python train.py --qk_norm=false --beta2=0.98 --seq_len=512
Each number is 500 + 25 x the weight over its row's rms, rounded and kept within 0 to 999. Layers, rows and columns count from 0. Numbers have three digits each. The size before them is the row's rms in percent of the matrix's.

# layer 9 attention query, 256x256, rms 0.139, rows 214-255, columns 128-191
091:499478513493529513494487513499528476486499540530540484506493500460486512490512495493521465481492476514442508548490502485506524492517479528473528514489473471509507499475458520458518517486527508
098:502441520510503492502482478478500540548486505516514520499525471505484485481449495505497476530497528537486488461474486515494546540527442525496481505503521447490511466528469537534523520480500494
098:515539538509483492503493492467522524516498510490521516510474509510508477534486504495519491538519531487517479513433520513500527510492464524502510536516449505513518524454488491458511501471450542
093:521531449457457452498522474491557480485507487478484510463490527557494530486519541496489497517511487503494516496513461483541578504502503511546518518512491508478498518489520511522529485457476513
103:566553507477517494544500502504491484477495468521488552462472458515499535480482510522514480431505483501504492515505569499527493492521522518509505504494486463567519456508529482524530517490487514
093:473490435517496497528477530490499497500542522494504543533494483486458489507469487508466502485502529471478509548493519509479476508520487520483475488515478502492496519496512517485479438481483512
098:460478556520488462514470516515518498499527439512473534513501443463487507479531469539475520517516517499511511512511499500529517508498489518533544494507496462472489483497523522499539472518545500
095:541493517466506525524454509514535520463541536505462497482504525506492475538503517507531482476480485531497511517485546513502508547481485536471465476526495499501524500471560470509464466495478525
094:530544499460511529463517533538522497490485535564540491552483524501515494519461503479494526535526516527532513513464500515522484508505515554505505505466474465516439532520515540461491459510460515
094:519484476508478451525518515495518524500438484484501521509540506475535472511502528470481507543529492480503505509430472539542512529547464496534503492498565511474476464525496541497525528485508507
098:491542449464566482500490504534552488501544500470521487514473500526487515513471502513528544517510535476477463506514498499510545473495511483521503480458539509487475471440547495561529503485427529
106:504520487523449493406508486517538506516494470513462471455500513480489512488523463468523535505495497516499467499491472503521462473540482531519492480484473511490500459542484529524520502479529486
100:458485509531447556522547494498545484511526507493513554509501474512454496490518497474514494494524491479507467531505535499491500500524486538515558522501490494488511521516504518442501481510528506
095:466504499489450465480485506490487497531477466496506520478546476496481503479485485471510529485466492519494464554503478462518457518489518465486460541470527463516518531477489539516448515503495512
096:509514485478479469484517507464474491532526507475464499488473531434523497501512523505529528521513502497507483522493457488514493537489523536518527511519527516468514520508522494500505459479523498
098:532481486490501470521490459519482485501495493524504518501552461502485490503508512492532502543569501495505507502550497469476527508553492525511460474510547457464523458493498474509430485513473502
095:485502489530510462534471522468489514509478523490514485495479513525517520542504509441513511519544507515531493500500481495487458460499495499511534496480521453552546444547504494493435522526498505
095:464511524488551511537527498530538503516495512527507506515473552482503511493465540503485502495486552490463513501504498523475478482508497485454501481504501488487535552491492493483513493532513492
106:461505494467531542490497475502489524481480481469505515501494539495541500485515499514473501487469495527527532498503503482561502528562496536517506533518480509495466515496498513511520488483475510
094:523515512521531432443522494485515527475544554500479497461525538510450515478508499448465502503545490494510506496500479525509488471539506550487489474498534500507493523509500457516515514503460507
100:485484513473505556512498532511505498517508500493511458469531518493504482459498535485485494501481506495508470522492505474508514564528516495551509492498479513504529468520502520513534501481480515
103:482488534497465505556520430509517516501529477447470505521508530503501514504476534450471534492472475443514540509499479551452503523529496474518526547505489494485562508500445519538535502468535508
090:480466506455520510514505514506525472504470525487509478486519522538531481523478485477466485512432524461494546536481503480500493552466498494465513516487462499529504500523507510488492478534483503
099:529520527457522498441532488499534501462505536500527480511498487537500500523526506540512506499505517486485460440484497480511528483508540510462510503498545506510502497550557529526517447498474510
101:482470479534478479518450510500501507481531498526525521512478501488489484466500529449493538517499489492515514468476532557516522504480493517471466475477512470523467471482494458472534498488492454
092:493502480513482501525538506538531536514475494503536489506449494446500510543486494475492461511467483499557532527509508493461535483463500511508505487506490506536534482503488493514509522491504516
106:505450502499471502491519484513523512540462503474491503481522497493515494486480519489506534489495534474527493482454474483468514477474531515536533512523522537509529509484444471523491533532494522
103:465468536514523531542515475480521512479469457489549513503513465521531515466471492518535483481460506513518469527480492522451520526519511519456549539513481547495515477504479552490446488507515462
092:521464499479491453476513484501566505515475508495498471519497475493488476482490506544531521516471524561508513512475517489521467496517473486495498504527477543524491483502481534534541528491495511
104:522477566468475503462517482466485493504468507518537512503525485509411507534534464495462471497567508513489532471505515470482510504479502550471477489490484550499520517478516502545465520507506459
096:478486519522486517447535498491492487515480517549574468486479471506495464493500510457475502539478488478490531476485531527503477504493489511450480490477483525503464484490515489516511457475485534
097:493491500485492484541450541462513512505472523482524504486505555468506451496520476515540546488494458472472456490504512461497470537530458491490538453490526517522477486469497556508513503482541508
099:507467496442521542508457468487467479512478520535471520529498481519464477483490478520524507507518483493508502541471481467487478497502499495525501514481490542501496455501500504498532540530539546
105:494481563485480483473525483505483494488521526510523496583483473511543493497510494513500494513479453456517515511522526550507543504517524518519512475485504494519480474481466505492494526503478483
098:495469498504485546499505521491533500446451512455475504538508541455528540562491502519479517511519493500457498509509488473513499481493491500526496533528499477503541518505520472496548517484481524
106:517471477444509469495527497477568505468532480507509504507507439486532536501486501503532484504472507514494514501516482523468487491545480507533502521514462477513469524486543479441483484522446551
111:457519460483473524505495551509505469538464496515529503520477501463518487458462499499496521518467491498527488524536532530484533518466482505527536505478481489556527555537505467507537487488544520
108:487501494505463518468532531462464495506498489518484502507506479471479477450472529550468522488448476501496518464514520479558490569471514540515500488454533474482485483498493518479467470543467524
096:525462497502478498526514541508551543527508513486538465480498461519496523505492494470454478502505442485477507512471496496518515482454523497533532497476555498485500476514512491471506507501498509
094:548510517525475455499506505448480545482445518496509533511500506513492529514499439501515514520522517453479495530529475463477507496504484505487475555529492509448503512541504538516481499498516467
099:485511514539499483511463514494473521547501481490498514506495499451489456481524486477488521513477493488504505519477524492497472531556469490483495497497501499512487486517503438554478517475529455
099:534511488486483467520495556480497536506458547513521487519479461525514451484487514471447532529480552485488540530485504536514501518517500505531522471474483470501506517494483458508503501510500507